config.yaml
head_dim: 64
activation: "squared_reglu"
optimizer: "muon_variant"
lr: 0.00562
weight_decay: 0.0
train_tokens: 164700000
Each number is 500 + 25 x the weight over its row's rms, rounded and kept within 0 to 999. Layers, rows and columns count from 0. Numbers have three digits each. The size before them is the row's rms in percent of the matrix's.

# layer 7 MLP gate, 320x256, rms 0.0521, rows 0-213, columns 192-255
101:470500528504494512491503435511514532538519508467526503545519514534482481476483554465507510511499470501495492527506513527488488519540531554512487477498497494498531476481506489444514468541488491
097:512493477471479498514508497469535461513540495515446506438503463508488510474490541481481474462538499528529514536483477523474520532467513505498483500523520487520498484494518495488532544481509502
099:434492502509542517536448484515519470521493506519474507518497496462526487497492547523457496495434510473469547493487479463486479495497498484488513476482484492486500553485503504454529516468477507
084:516524493538496443531518497496463494487497503533517504429477491487504491504496522520506546523499455522486500503522485526583485492496476499536470479493467512517525534509440510546516473470504509
102:501462480500508528518512503487483525461518493477478543467501470499445509516504511496484472493485517505493513434497486504469509522515445495465477501492484475516481473447522453460486524489479449
103:545557521462477434509524503528508525506460495497520519478506529524529537517506502458513522476479489526492491452535488479517501540504527522514509557532485492525502488487529476502496523500509498
106:497535513482491523496496493517498464556510538478530509500491562475492485524487473487481539485481488479524499473494456489483481479514500516532474555515483490485470495494474507560507535492484473
098:445470525470442503537563508472465489509475500541494506515503502464472500511507520482533531508506499470503473510476455493539527523482481548535505471459544499508487566480499481492512519477472521
108:524463542482499507488519448489498505517453487502444486460460503485511514473457472521488521503519515473506478541478502523509547479472508525522481524471481528505536527515427505493512494497453511
099:481489507527488492486533536564493469523540500444488479514480458506506477500455533519493512486486529483466512517469460542509533527500488477433527447466529467522485524475525508457483515481551484
109:486534521556466483478503462489489502503506534482511534482534469543487484485466487458450480533519525515544498515484461521473499508522537492526497499474505514495481494497510529507457542474464456
105:481527490517472489515493502460465479517477523489511516515450523529495454543488497510469486497495507471485541475451514488516504494473500538495464539440517502486513543505484530504470498490492474
091:483481512453506511533506530514471500466507508461458469488500507494510500486511506479486529478501508490487481461468508506502532482488496494517508456521531478520524517520497560433539519498538497
097:467473487548518533478488475477470513501510488485535514495518498521513562481517479458507494526462474520514529509502478448474500533489507523456506523504550491515498482480484494480507484506447452
103:492494516504479489504517497463516507504526488490519532468498511552505486469522489458511509492484510474440507542481461460489502506483506528518498513548479524556500509487490529476486505490478502
097:498501505429488525514512462518510500538467465515466476517507499545465516470540543456569519484543455515524460484518479489522504509483515529502509487457492512494476476475488463492525496525521475
116:520535488533492479506513511553482513542495513509494493517531488500514500521551494493495487459519497533554504475483484489497487529469502464491472491541537466494487547514499496498467484473468487
100:472519483481507536553508511506532465512487484515503517549455495495491537508536534502515479485496541484540500506532516480489497521495488501493535527517504526509484534503515485480523486482523467
096:471424483446493533497478507498512511481467508528530500507535477513494473490505519485534530499517503512456484460514456486458473494515546508510507490506529474469458501524533494512520494545498522
099:476533483546519490505521506567482495484489488506502537511478543508458483489479470525483462526485518463523491497501495505445478504509486521496457487512501518470463459509455479488483529492514491
099:453501510475471481511504531455536472535510495495522453499470478502524485509490517423498516489493523523465475498523474502498487523543489479446519459453530500506449553479475555512475493471529510
104:458522441510476523500513558526502504498511490519494528457520535472453521508499489474519563530470468509508507469512487520510482485496515488494485511507482525508474543493497539484516495446460474
102:453490515482443506552507462466494506504507503488490547531484502513551489484539534514510445453525554472519496521505502508506483486483542479480496511479495453488489516518478509508465489470510453
098:536463503512540415488515500509532498477542458521488525496504509565480512529539460535542516485489483463487499480537476514529497498501488465463495528519488538510509520520465522486519491501505459
103:503510478468524504503519504488481507526481495497512495532485512501459495463562503522502510508455493490493471479467536502495493500478468490527456497497554490511478528505487485437561504561514483
102:527498516498449477528524494506498495484485552508502493484525537486499471518457548485493509491484486514518496479495480509486516437489492565519486541483525487514471496454524530503476476545486492
098:514509498501470503498524534513460534511494513467491483520481535508478496514499464544526508497498549535481546511474494504533526519489513475466501484474521512543459508478536512487477466553529505
094:451482509517484498488505475522499461511522474518516514519519528482482508530496478499505511455452501502503507525471504493538487495502472485435505482520473484475475497500503503516505489490510476
098:490531515495465536471530489528500493537545539490511508504547498488482547520476487516493487492461564489520516496476503506478477553498503487545508489543513498447523467495436503483503482506503503
097:472545490516483505528535483479511490537488471545523494493510499524494486495506542497475499455494492459486526463454536486505489526545474520520533527502536461500483516506464519452532498494565501
097:494517495483509498497531508536495468495518516468519529469486462504522523524499504473543470493533511476480549445442515525468520487470506506516517518458526498485521500438502490503500531498465553
089:504490505487547485515519476469467524515500503489506557472485528497530483498499517506531533481479489520495480488472519500441484473500513462555491513524469436506469499455486484488498510462496478
105:470505519551500523557517443527487492478529483557451490523418532481486512505528494498517483495527509464501520515496516481494486466500497518482497501522524533491541527483504511500516472484523478
104:512486516499479486512519471499527540491513486497507459499562513536515493530506502514512506493467486543479522548515432486460520486523460492500469491504509447534466513512528498505479508481489515
098:495536523508522495499541501501489534563542509481444480516485483517489470506495503478545496506494492472492505512517455516482490536505521489506507540518508468464496534510490526491480511472503489
098:488463524525483474505523486487501501510512503495514518477539520521528441509512549520501477470518485471517520532520494534481497518488524504492519528490494511535465498479479521505547481529466478
098:456474470466477526544506559503507497480527478506539513513511538476502512522487473509551503516520515483462494495467513491514525513500542484469509491511536491523516508559470518507520499538547453
097:481496461513499520483514506531469548494455472439496455532524478503486486485480478535501507489514556483502484448467545436481482469514510498477486517511542459493522533519487490498487495514485567
102:488521500531495512504499496492498496491468480509533429515497497506471458535495510456484486522523575500491462526508467525514521532534456490471503486498493482455492522486499529484501497477492501
100:546514482560509547508526502532547494454495467528472452473507528508451516552499541477510496478464521491529518506515502502509527513486488527470482517465550519509555523495510467460488532428482527
105:501496501429473509499455479481496481532522501485542515502524513478478517541493553507496533485508494477505519487530486487506518504533494480507444541522513532428534511516478526501520496522531495
104:532450504521495497513533474519495515488503500475532456472497477501539470473489502479511473471494486482485478493485481521496477500520547489480523471506523536534518490459511518520531508466498491
099:500492489521477504529517513494509483530483502495515490520536483519500504530516504537489510493476543473502558513510508497536513508515511493494499471526499484541481483458505509491531476458464477
098:487499461491482496515505554507478513550517483488540496559544520477506488538508473503513473468473521483518544521477499517524482503495483488469496492501532483485511515470458486521529478524496503
098:509524485512465474497539514491499489518491518495524504464492512497473509498511528504532469457539505503461533548493489477459544524457526491522521504519538492505500506484457524512496523506464476
105:477486538545482519507484500500514483496501485537484478523513526501503527485475473535526522481466501478519469485518502466520469484536492479526521511497504501508488506484495497468471530507552503
097:487478501471507509472507532514486518518515492505521545477530521510476499515484507471497486500571482515542503477501485509476494470512507484484524487448468533506515527451459510484489528476479486
104:523510479480527487490546499495556538505461476474506500485498508520442486493481499504525471510488520526532483504515493475496484516478460521504497511496506486543510490459518492550527528492525493
097:467461498496506495513529506506488472490520493488512478501511482523480486529523544507473534512503536532503461490512503503481500546519446466512428476490511500536499536536489489480523491505505506
102:485491447506500493514529496511505467507489509508502510457509551509473479510495506491446483499480499500466480496519487526508516500480487485516472537520511514460496481492469522486512553451514518
103:516458463545502528508513479489497538466490485470487492527459492533480495549451500540445540490512523520522504503492466483472544532512485552470492509523523484501506500474500508487494495507516512
098:476510446540431474496505514563507471507456493466536488480488519446524506503501481527517501550527531516500527485485515503468517479493497482497473522490540493472452473469497492454473478449523467
104:541486511494483522484510503482477511575510536469483500499500512418488506464533495500486455465532522496504465480527459484510498508548505502471518497489498474488505557465506512508538471463478502
100:496470513463474440566524472509500515490490465467455488533481470523518496487476501493458534451474496488484461492487485534494508495498536524499461484514527508483550474475468494519471517516507502
095:498494514474497480549574500489509451508505484488482438482491514508467486525456476501504485517511518474519526518518512538531473492455525480461552481523500495486486539537551559454519510469536489
097:462492484500457507489507464522483482504476488487496519489507525486522511525517487482526520487503492510502475512493479492527488456505511551553508499475528523533523491503471489481520491489521542
098:541466489478496507501511455494511475521508472478502488485534483493545530545474470473477497511497496489473545472476533570489499490491507513471491501485485488446528513468526461458522516521531527
106:482492480481520514514564497469528527527501498520540491534485499508499501533510444521502516486542483494479495495507494501456460478478499504537502530539482485482510493435492521500515519486482513
098:455493464486469480533483520477556491524485463505466521466494495531432482489485492497555528506490502477495477507499465460498441500505503515479508517475510502503506504501525490525454508493483449
097:504482461480508490528478439496516529526525514514441527494501488477507509507477474516472520527473489507501520489529516462507493525507526476503529499494478449502490468505478492509516495517475457
101:468488472511445556500504504488517517478507481540499505486456494514523476511548535510479516508509522496520518521499471497544464536476501514486483550520505491508510490514473510473466456497566487
105:456501495539508514478467502466530501543530488478493497479470474530498509472465529502491514455475494469497496504526456463505514543518445523457544500525505523510484495458478545474497500483535500
099:542474517493526490503522503518495521508523494541514515497440536526485483518468519497494519512459481496496469467489520547519495516528484491498497454489516535501468496488478500497539499525509461
100:519478509506522484492490518530424552496537512523524513514497504511464487518486506511508558519496478464481506528506510504482499507481500511481510501528516500525481519488491513544491495527512455
103:504507518493527514553516504535509523499514504480488530522480498530528494508521502519500544478510544465512526528499532511492492517495535520491483513512475492515492549473478474499543538503509489
098:498502491549500501462550504474479481456550494488478500502529494522474501500525481500527480518472513437536484457498480522501501478480502522485510523551515520529500513460478497488450490499562515
095:486452478476501530529486537525511531537480464484474504461485471512487506517514500491499500505496489510475521511495508538519505526491566491488461489525527503481502487461445537509498520560534490
104:508474486446502548477486526497527496476512498505511480454500446558521543519480531503529527516508490510541425475493473506504549514553509510483509499491497530514532519497500501502534451518512493
097:514488535468470496495499489495480505499482464481488510533470517505495489487507494500503453484498531519522531492477512493502502515488500469507492499518514518499481521511484464523478471515521515
096:485461483525502492522461537500508503436512496489493516487530484499523481509484501474525519508497516459515487533480479474465488511500499517551514514502495466520505464487537505478522515496497467
101:492529471526512512480483533535476524505523502475468488542522480493538510532516507499444484478514475554463479521450537500482523498514492469503480526470496456514502499498507487478573498482478479
104:486536497523504463489476501529503483482521475536467523495505499535502519473502490507485498479511522492522435476533528504492441493495516520506465535481497528502527484459454472473465535525528479
104:445479499512475527522514508519486460522516492414509529526519510467512501524486523456502484470482523494483490501477502535505480472562548504482548519540507496523528560510470500499505520502526437
094:488483505491488532494522479479546465477578505511455480480439506517493493534497534496488498539474519457535475515492536529475542501498501474473442528524555491478465510489490459486487535479509520
103:502478485495489499524487537478481507454498487510518544507467528530488527516481483523488502471521466452489521515474492515484497549517483489494439475518523480482488496485476522486494547488504478
101:499476569523467499514549499519496485509512511512498501506462450513489517510467473523482454506463501506483500486521511471519514503514529425473534480479514443511510443490472498508469478502499532
102:524487504491451527520482498446513518524515459516487516500470521545500450484472510503510524512480495508491506496462487445465518495512519503499516501512507448456471488489552545494524506512493464
100:518523538485481490489505478490489509493481486539474532525491492496503487514522437510485504497456545477524480484457545491516558505471497500463519509518497500516481485506463510497537471476500525
091:522507509471529521488496509493474550507517476529480487507485456465486499536515499463491509504525501486462520528461546478463487489540492503490539534512510576524473523480492520476449490505497472
103:499547516475444500467530487478532475459532499437482524491529454501497474501514558578510510460519479484509497505450467518497505522479524494498468492494541506507489525482442499497499508452483481
101:481483519521519498485506503493533479503520500506494527496444466530521519510515490538508436502468532512477469497493458515504463490502442516470495506507477509505461479456538505519499513469477496
099:472494504503480486503481463470486498508531472477532439484525509542490491512513452498502448522501499452561497526479462475500486473481456485476469463506557482480513535477527508546506518500488443
093:480499518477496512544470488491523489480505475497456463518529514510510460465490504505531495523507496473501476486513497519495511561516485527498495486486529453501466503490475502496491491528517537
101:478554526507470522529509489516482486510505485489447489443512502509502539521537529491474479517491488518526511484507491500512487492495498563459466538476538521489511485495516533490559529496502492
108:483494521505548465504513469482514496474472508521509503486515527544506512536496481499486500479519481536494469499512505447523490508534479519504505524504492493512484551510475514538498493480524484
103:512542548480507521479500498516565485491533501509475515558473560484505501514503481503477531520509448456541496470497470504435536502535474504517495512531508491543538479461472437469511510478525517
100:472481507507523479491504498534526515486477513495483487515529471475549502540520505512477522476530495527518493429474505496455513475513510513516452483513488528524496508463486515502501541517519483
089:511511502455488480513517490495487501484512501487512487534483546529483534493476470488487491487458506476522559500491516502478489497496536558528479537568470484488551471487476479493481471487524522
100:500514511483471503507482477515477476483491480550521517504538534499463527488487593483528521518523527509538488499476528523471469486489483522484522488539477493508464491488493489485494514510504509
102:475477480562513529503447533504500497473496529499487500520484487516490482554464503529476504478510498505489456439482489505477503522479463497504527523474479552515503489441502534530484492506510485
098:503526502457487534507459512472528484475482441494495522531468507464492500511501484506516510482501555520541494497491485508502510513441459495482511471513517507449516527480509493477512529514527437
099:469477525500466510424519485467475519467515497526521499483476509515532504505509489504486502490497503461528509455487505551452508567465482486503499533511527513517491526502440485534502477512527478
090:484482483501465467461482474550532442526495478482443521494495543469455559469507507497468440483461513528518478461466469469495474497529503492436492510486494511495499503499468459525489503500501478
107:468478541489484471476511535470479497442510495556529543531518540557490492479473511496527473494518502479506508521485484489483502529442553521496494490490551497489516507492492523499503510480488485
105:502537503499511491510491512490501485514542499503527485495521506480459520514469462542539494491508469511464535515463540486497453501522483511516507477492482508472493476472451535526477489466531481
104:472471507500498468518518494478502523490492475496485495497512518450446508533529496521478486452490512519506454474473472492472462522469487480522506494509516492500547486508482506538484450477509493
096:494481506482517486481540475503492528545520488491498531501507542465481487500516488520497490518488445538472531533482488498500500499498488517492494514478537532525504497474487490514521501478519500
101:563550548517465522513525492501529531514519494507495500478506483515476527501525535509495487535531491538502525483507475483513468520481493503470504504500496535515515505469515490523478511496488533
101:503480486483482493480523514475478506473556477551522519498543469505433498515495495488488533485479494469475518458544490475501510502534483487481509477480467506488507506505490519497527487482503530
102:507461494502477458564536506481479483475502523502508464491494523495517534485481502545491487502515503450521472471554515478511474468488525500472464521469468472508520511473480480478495506540518503
098:511481519512475503481471542473514516503515517468462489498507390531480496494539519516516469503526455493493538486470468474461529480510473512455481501517515479505542493520471516490489493513480478
098:484475471519469506493497543476491533457550461478517496543498477529542503495520511487485478498542517491458515508545490517491489538531471562478486468499510494496488546507523536460482541546481440
100:451468523442477514485485493501479503475483474505552516501482456492521468488528531557493504502515515500511564513437513501530489512476477479511466501496490492435486510504515511474512516465504535
100:467507528459509517518504461508509535500533503494503514497510479491500518488478491505517475488469518502492497540465509500485459489480502536496506510520511534526465466456458454505462525510529486
115:527477467544498499504486500512477547483520478502502486529517451504488508500490477539503509517486452477509494468520506485503548480478499486549509495466562475466486497447518584474485500503511508
105:504486492478501511511533498477490538477539514485572478478506513527494481527479483503514430488504480559507469503520511540515511533487523499452454494482471532481479502464500487477493515507522533
097:492477505483452530462521517569503488491450477525529527485484498492509479511496533491489466517490500474524501506495505456474485542531480548540504544515460514517484553461485526444526479467499471
106:488467529488483485476550514535520516548564508500510469494500527474485508519488526537517476525485469496547475479468516499529540434523526538525473507536523483492481495503521475504524515510542522
102:520482491505464556523525536501522537494515484501476483500486489512473508467517522524542482498486495483511506505488451510544513456512452552533528457585513532520520510504465514496505497495526520
097:534461533519484503506518460468530522528531468521517490512478511490498522498492513475491496450510500470493422452472510512500495503548480486485506479487468488468545474509498525473507503463531483
097:502512468528475529517508483479506474508533507499516529463459522505494511535439535524507552502492474486488510525510525495502492541463491494503508471530510477503471495523518494498526483479479554
107:504491503495454490501499496535491501507488482503452513511467487470433469534477493471513504499483524497475486460484463471488511498516478523486469508494509518511514549526503503502482480533527498
099:448472465485442482558550486489499505517535514537550505535491472533480489496560513475499483447469510509457525510498457513538508491472513491495516494481470491509506526540557518542526556518519532
096:514533490487449518507529430452479478533532445476467495513502524508512513498494471464523484533514455507508451508495493513518497479521520521450472518509487507489479554490499505468512496457499496
098:468489494514480509509490563521516469521508460499501537501472529522527498518551515467505476491499451512503487500530524515497532481486503513487513505462502552492454519483498553478509515546505477
101:456485551499508512493539503480527492503519486543524477488512539507492481524512484488463533509492475477504484517493524515496495504453500554527530507480531517501519479457509499513502487481539486
105:488465513530495526507488522521459576524506453513512464476484461546459530504473525518510514523528451529476495473505494486521464529485553490486446549496561490527517497510477488536504490538504494
100:504499549494454452510519481533502472489540453473490481470427502546514515483462505473491490451548498537479523475538489482520486502501484483499500495515487463564559493493522501496507515492515518
089:478524492543503465538518496496476486523533488457471485520512487531502498506505513526477514485511492563454535507490497523484515514493481540499497454494495509477460461504516532477495495513477540
096:498496516501496480571525512520462508479548543460468515514500508497518500546523512516508515472528523506497493507476506522482511463507520524491476503440500486479506505476544497486478542521514519
095:467498532497506526495560441512513509495459552470504502468503519497524508517482508492492461537488563494499486503503461510511464521510497459464517495534487487504496528495495516495511563513487463
106:495536483442503504476486511537528483514492489504502510506490529533470533522498520519508513522519482504490533475507474462466550509515484532474489507470475493505515581483469511492454540535509532
098:520516504454477496502516501510501500502534501501507512500501498516508510528514466455533475517465547432493480460445533475511480489491505514482485527490504512520523476504510483534492479489497524
085:442509494509478501496548533459507469494548474487494539533495525518497506468519509535476521521526503469467479510475541537508487539522504488510545507478569473477506461504484519491504481520491485
108:472527505504506535533490520454514535492496494527515497504501505501470526544480483500531501518502482513536474504517511499534518474476496518531538540453505519496503510478485491469497502476523510
101:478503464504444537496472490485489503464519466518502522482478527511511515519509509507530475459479500533475516491522496473506461521511534508559479478531502467452498490515491519502537496521493480
109:527533521494471541527500516515520461534518468497525483467524473475508504498511533481491510487544518459522511537494552500491494494446469494533519505473533513489519538473461523486511505478517501
098:450512465466442476512529523508546435488534443471479508503513469434532520531537518456455482536510498461495472471504507557467537541487512511461493524508500479518464520500486515508543458479546463
097:497469528511466552507481507453483494479498501497444489499497506494481504512483527490510508472517472517470516482519496460490499484510507480560485453527493452499493471497509463495524452415485501
101:526486522553477441475524506522499504500530520503485476509481499489533536543511502506516485521459524490511515497495503480542524480530485524482560517480505491560495475494517527510519453523502478
097:540523518508523468491474529472484507478519562496482513513494514470516494557533503517490484490524516481447506488481546517507481568506503461542500552490511530497493534496486479525496515490453464
099:486495512494462456482510463502477515518507512475479505486512490568507492558490503496529522476484523491470488498459541484514431524497453536514502497498525532530502520500496493457518513474466457
104:512494511501500536489480509462500526479482529484501467565475537511482529504512484460475532481547506488513544495516474498494475499514509521513437491509485547494524494508512498494510535547546461
101:533517539491501505518546499503551531478497503496465514516497509478488511522524510500506467473501488479451492518526499563528477533483505508516517523522504499506522488475521528460475504491503508
103:530508525499485504528471448531502484463497483547509504502464519526518553498485500498505523501466514528482503524474490476506502520525476522526465493551493503493488529484502506505515498493544501
101:486436488530533507520473532464513463481482487479441531477506509511520470552481507487455532507490517511475513509491480530483538538505509457511533523473508447487507472492465525517474464422526471
102:469505488499475475529501528522513514532519533540496454501541495525454526522501488527449510554543502501488519559487514485526528488509505506455467525528475517509516496484503500534509476536495500
100:509497465495484470493508451514464498502500454518482534471498479510491496440501547511486507523544510473546508504488492497461482474540531511485496503471539495472491527479467527504491487513522529
101:458504503515503498519495512492491540488481505493504507489468521533489552513506499481515507475509436511534515536516492561518465488469509520485452515478477520495508516469492541509553456516513502
103:500489477541489514484531477454490487502538500500495503484511514517521448527499490499466509513483473497486519488505473502461486514510507462555492544450514470535441451451476525510518470509462469
091:485540455531500515486512497508524520470523478497507516510477510565549509517470482558490575518495515480489526507501519497544488501488489518488471472468527485477494513503477502474471472504455493
102:487513527527521520495540543467495500492514488457491482538539480496451516493501499507464503454485460508496540497514545522504535485474497476552525514512479514476471498512513493491513465505472529
101:483507528500524512529449482460510499512529450505509503452481501494466499574504510476536498546502473501522531507513473503502489501491501471494454498488510524512525501484475463521505488476539507
102:524537509496503483501531478522492527454480468463531518506457473510507544500526494504479520498543493531511478473479495489489482488522470493495471534525530506469484542508511486527496523472505491
094:503494491516510485525465538481457474474492517472551470502455465533494468498500499494465514480469489465534528478497497539541513446509493510476528494474474502474462491524496459503552497474499451
104:509471508532500501554501489501513506533464515515528543491463455483531465508457501486497523522477474490479521527507523510489501526548495493480521531452497496495497548508476502496567518520495450
103:488565475465445524485528508491506483486474487481492531478543481522528558483485494521510513522524502533533502495520515533501532520534469498477464468478490501477471492465506521497525535521491501
105:497510523490493485546454502453551518568506437488510523464489522523502518524497513506442542492517501498481522452482505492466513516511514515485442453513516501469513496548518494493522530475493504
097:453488515503482470509485461560511505497526539504495525507519465482519505511528510506534505459491498461459492558508463468534493508492511518467505497526520523476456479485531543467470477484474507
100:528465544508466483456493487475578502448460463493528499493459508482456530504525576522497485468518531505487491535502481494469509502483539501509492476512513512495522482508522505512471502499510438
104:516502493524476504473509526492527518521520503503518523500496495519517458542444489449467478499485520512516556478506511454479522513476450523505495493499511505494511496495528528499499506476466502
093:478458483516533445527548498481440497487545570471522514483472467479496500514512480497506518452472483517493512475490440492471488534506524465477509485471509495523514524499508470465503498491441507
105:519532514474508477480492492505503515518497478497521500492533473531470522544504488481521476508554494519486550533459538512453525546514476506487510506475546493506513477498471555475494519483538507
077:458493498434479509479503515526476531487537469506531478519528447518478517480478541465507513479530477456495498485467570511502484483532518508466539484464522541483511517484478464537482490499475503
099:511494561510508496519531451518486493547499517515494539491461488530499530510512442451533502503498444485533506451530493502527519506488446463474464463488458551506472494517504508502503470443487493
098:501511555488468480514497477476540532496518464522487506486473490539452492492506490489504488497524508501498496527464451468501523542501508471521503545496493539484522523463499511442472522493513509
101:541492495511509488520499495507518510544505511521468466515455498547515535482525499499478496477451492474531505463462500472501500509505534488510479495549475464489486495487496524465531528445485481
095:487533479517462478473459514527504539476477489499525512525498553535495499524483502487545477495469497496542493474502523495472502527546520464480496531485484490506506506479497455487471481525508478
105:538487462511490509500484520521496545555506517494458496520486474476512486520484530489470469495485494487491505521504500497526460531486485512506496483498516522512494524528501523539519516517510523
102:493521531527511494527532499530572535482493531515491468510507486466496456535505532480491483485480544523465475470498533509495525521524508444479516501492477511497474468478471498472481546507453480
098:538461499517531498510502531501514477501492512467471514547533482489499503455490469481473478524522524570497466490466451501478538518490532524478515505504488510538472487472461475465486483482504517
098:503461513506482507501522485481548530488499473479557481509548487529495491551496545499494496467476503562505521482471512525449496494473451479487482477536531486497526521530485515480500537487512518
100:504474515544463524541517540519500469496495452493526501457523482497490472498531529493491498465519504505523466507472522503491546508446508475506477496515513493488494497511565517482519537512476485
101:465517527519448493506483473541540504509488483528483515522549478479567521499508500466500503461511503486510532443486484529469508556483480485502495484482480490486497494493471515445520470513505501
089:499503505537473493542557484510537465505546468491475514460508444478543478512520516473465526495479486500516501491475466492519478486524460538477512490497493507515477507498555504463534521522521470
102:492475498513482444523488479482510534524499453491511492509493517517468532537493522474494531473496505508514450536514530530455550508447511511476519510492556482497480516507536510486470518455519485
103:489523506496515463529489536499521521503462548553481517494469493483491504495512502546463522514538498496464517499502481479562467484559488497546488496527466491485522484496503492488490478512501509
100:479452487479486498497493488489502495496504426506497503522490511497507492504537441501441532507477535479488500491518494534543539493441523468495519521495474504513494519519473462519482537520519509
085:513458498488490503495503501466480512533501517519540534482505487481508479492461505430490504466575465522499451478514531515516491499450504478487481505517487492468519474487483491515519532501494465
090:503536541538474530519506495480509519418469515503482507521525493493493467507506453512473467458495511503506502509507494477546554460555515524482479494508545499467567522488490548516496493498494464
095:494559510490510502479496496522524484470536481498483508507482506482518499508458552472451485431545520488534492488450464518512501493495506542516484550498521487482557505485498494482481480527484470
103:485517507545462525464490474500541484512521543535492533496517534504485484463491517488535495504486561490468487490499522509515497496505526486459499507552529519526522486455512496499477483483502467
100:505526496497487549466529520480480464462521482489503521512482506520524465551514464522473480474497502479499509462491500532480456557541524523526500524478495476519508461543523505454520514505520506
104:562457506499491568517526465547532475511473524475514497530503516501502482441528495524486532507471491544480520497456536428478474466472527499505501485465499489483498513527519515467528509473507512
100:492463533506537508489545472493453412507503479476524517510504496484499506545536492539534482488541499494466511542462508489480521499493480524495509474517504514544501514484484519524512497496448514
097:486513499519490515490582505506480486465524497510497528502521538521510527519476517513490484519504514432523509467518506498466471537508517515491500532463513476501498485469551503465488543532479516
100:467491484504491518555477508447470547526462504463507434530520490517482490500512503514472501524517519488488528485486501406529539535514513523486514441522503485509497502494554526504484525515513495
095:470482481511506515519508513494463537530473454477487487556534469541490514533463512482493517482523518492504541524536526483561504514514507464486463519527501513483524478451489514498501494531459509
098:512528510531460464518509469498505497495534478564521504516521508513491522513508516495529505482529504524493464545466513488493519456499522566502475500498490510502500502465508478496499521518480459
098:484503477476466501512514479508531553438514523544533534475483474482453493505513502504500495498453513515525495499519480500527514475466478546485522521517538498530471497487501515503564479481543499
100:502528494541459485523485486488466490479498519495530521509489525561487539525518476477472538518493519478483528480523474449512487484484509549509493498492497495517482467482473489506499535521477486
104:502507505532503492478491531535533489519503529465469520496510493463449531540533490511521491479464479513533498496495480500537485525511503555499500527475579541493535487524525476518514497531469444
104:502493493461436494489474506508464482514515485503478538458485480535506523535511523548488506466470528483561479510471502491457477469491530497551515516511471507488480498469472524512513505497493488
094:492464473486462491534488516519507485549492506489482468507505493513531468529489497474530521495521509520469486548530504477494510491535488483514519498520536492511506480483466556481538528484494480
094:435487514521478522525484524488484526541517521532499483534486479532514494511515511508498514491506523523503502488502490515483487476483500484513444500556502482496536493486517493515509500492526481
101:478465520506494463533556470462483558506483474517543470519482493458518513526508495471451487488516529489505481510476509478475497486519507467467446477514474527472505494492546514462558525507466457
097:463498515503483531519496546461496462480499436483518516529523514509526524487486518465512471472482519497517484417459513444456535516515482487529486506498499474508487535501522495516484486479528462
108:484489518507516504510530530524472473497508499509483484473476487528448485506550531456487521512570516498538515467498504494466502519496542563457501555487506475476454501527445473510521510486521486
101:478501497551490500480505484491494511492549507494484481518490506540534554507543535500509510549507461492499474444463522488438509453532494543455489512479523481480484493482490521511439498511527489
095:487489458480477457494518506499449500521524488541512514482504535493538480486522560463528531514492484481501498501487543548519524476477521535475498479469499502534483475457501444506503475482516492
103:484506520516521523542506520477513430439529483506530506503476509505481494508542518505461484484497503500495519459519471479514477506529501505490496515490544533501529533497500519505508526515512497
096:475473519499497492428523509506499528498477524498506524529464482504556500494492547530507522474507445500498477476517468507490507516493535499500466494503544507481524550538485513505483523469493512
096:490512500521465517478501523477521516500542496513448522484490479464475562532498486505523554504458493514478467503489511468521451476527501484547489492497488511499471520469523494490551503451499472
098:455503510499499500471533506489507505483523513495499511506528474525515483483506500511475474446516528493435523499511509479447520484517504533499498473500477467448525532512464507508504509523510499
099:495508500474487467506514523523545489558485502494546494480508534518525482527503507484470513510516544509481509523494508492540505489502465524522453524524493536506491467495529462553524459499471515
099:490491450481505488498520465536530449530531491512518469532524499504496475520531495527526531526503478496510473469519516525483463518472524524514487491482496521497489536512515520509464473485468469
100:513514517515476472556507517528508464515487480493519517560504525566510498472471525451486536484503529512475520511514523470500428513556511506506497507518515462501469468488488500476552505521510510
090:471505501493497491503524502539469504552462540510459500520498521480522497464480516549476491451506464496498524479449476506497491543529505483518474514513506503474478541524533504509451507483455468
100:481536533470447500487499521472496503495490430450490520492490538496540473476523512499466508484515471540468562553498521490452543523491531491480507503504472513465503539521469486477505517494498494
097:488484502503466481479506518511480490494520554481509497466488532514453507527469537499485481505520528505451497504458502491508483509514513540498476489471530498515532503515506496495469508517552505
106:474490483518478506501466501478512475506543479468532484484524472515511521535525520516558437468496441541520509486521470504492475528469471505486511480524514522521484519493519502521483463486527463
102:461521516501468533529499464506485522530463509486528483488505485516492505536522523535526478543509434520494496473485479433487489480519496509495499533484506503533479495496485485516571469519498455
106:478524486489476488496522526480491540480523406517504509517511485470490476522509462587501467537468463511508460531541474478507557488465491512510529511484509510518470525477477506515530482508508495
103:500500519478480486495494479511503531511505492470489523508501504457519554473492469478427479455510490499460484520496466525524499491563530438519523504488513519483515550507480489515528523491529499
098:466489454540460491472526499529478515517456509540461507527459533496486482541500501482489479499480475511472499513445514475514467481522463493459545483539510525529497461496498464511494513504491506
078:515484493462490510511457512490488459474556528498480471489503485512540489503503483475481480457467513482518432556475473516500508496524472482436518506506489498514510492499504501454476500491504456
099:461470521475505523488503516464494510461430467437548522484478492506505499512475495519477549489447474518545523503494523536522504517496503488452496502472533501453485548484434485510485515498533501
102:484479505550507525537518510541500538549545478518505447463539521514508489474444492520501498481448513516522467497463485504506548466510504493465512500462544532483490538481514517481473472499483504
106:522535478495515496533531470493512477488510514526486453485514507487480537496528507503451509449480543474484555499544461459505498492479480509474488466508554468500448518507493533449509486515509478
093:476493490505478495462480495514504507502503482501526487500470501506462468499483543495496510542488503509505514503513458445499477475469520491498487485441475495503527509535491507467511504462470510
097:530531500527492515515514526514519515453500468508514500557505482485483503517497512523493484494457470525543493518522502482485454518448493481536455475518490550516540540486487490533508489464486501
106:489511527509461489474496490505500467521527500467544522515476502465498494520505500478521469523567510521547508488452513455496470483476500525505519545473497515487534508478526543525494505495527511
100:484532540513472490487489521533523494472479489468444481529449488522479471523474484482474481507498530490486488489493520456460515520485503493518496512493468538525490519505458480464472476462493516
101:523521520497493499501510502496472472475479503472531489500489522460493531541514497488518516507521550529481512496506467495503536485506494494518509499558551495524527561485527546490510466483526495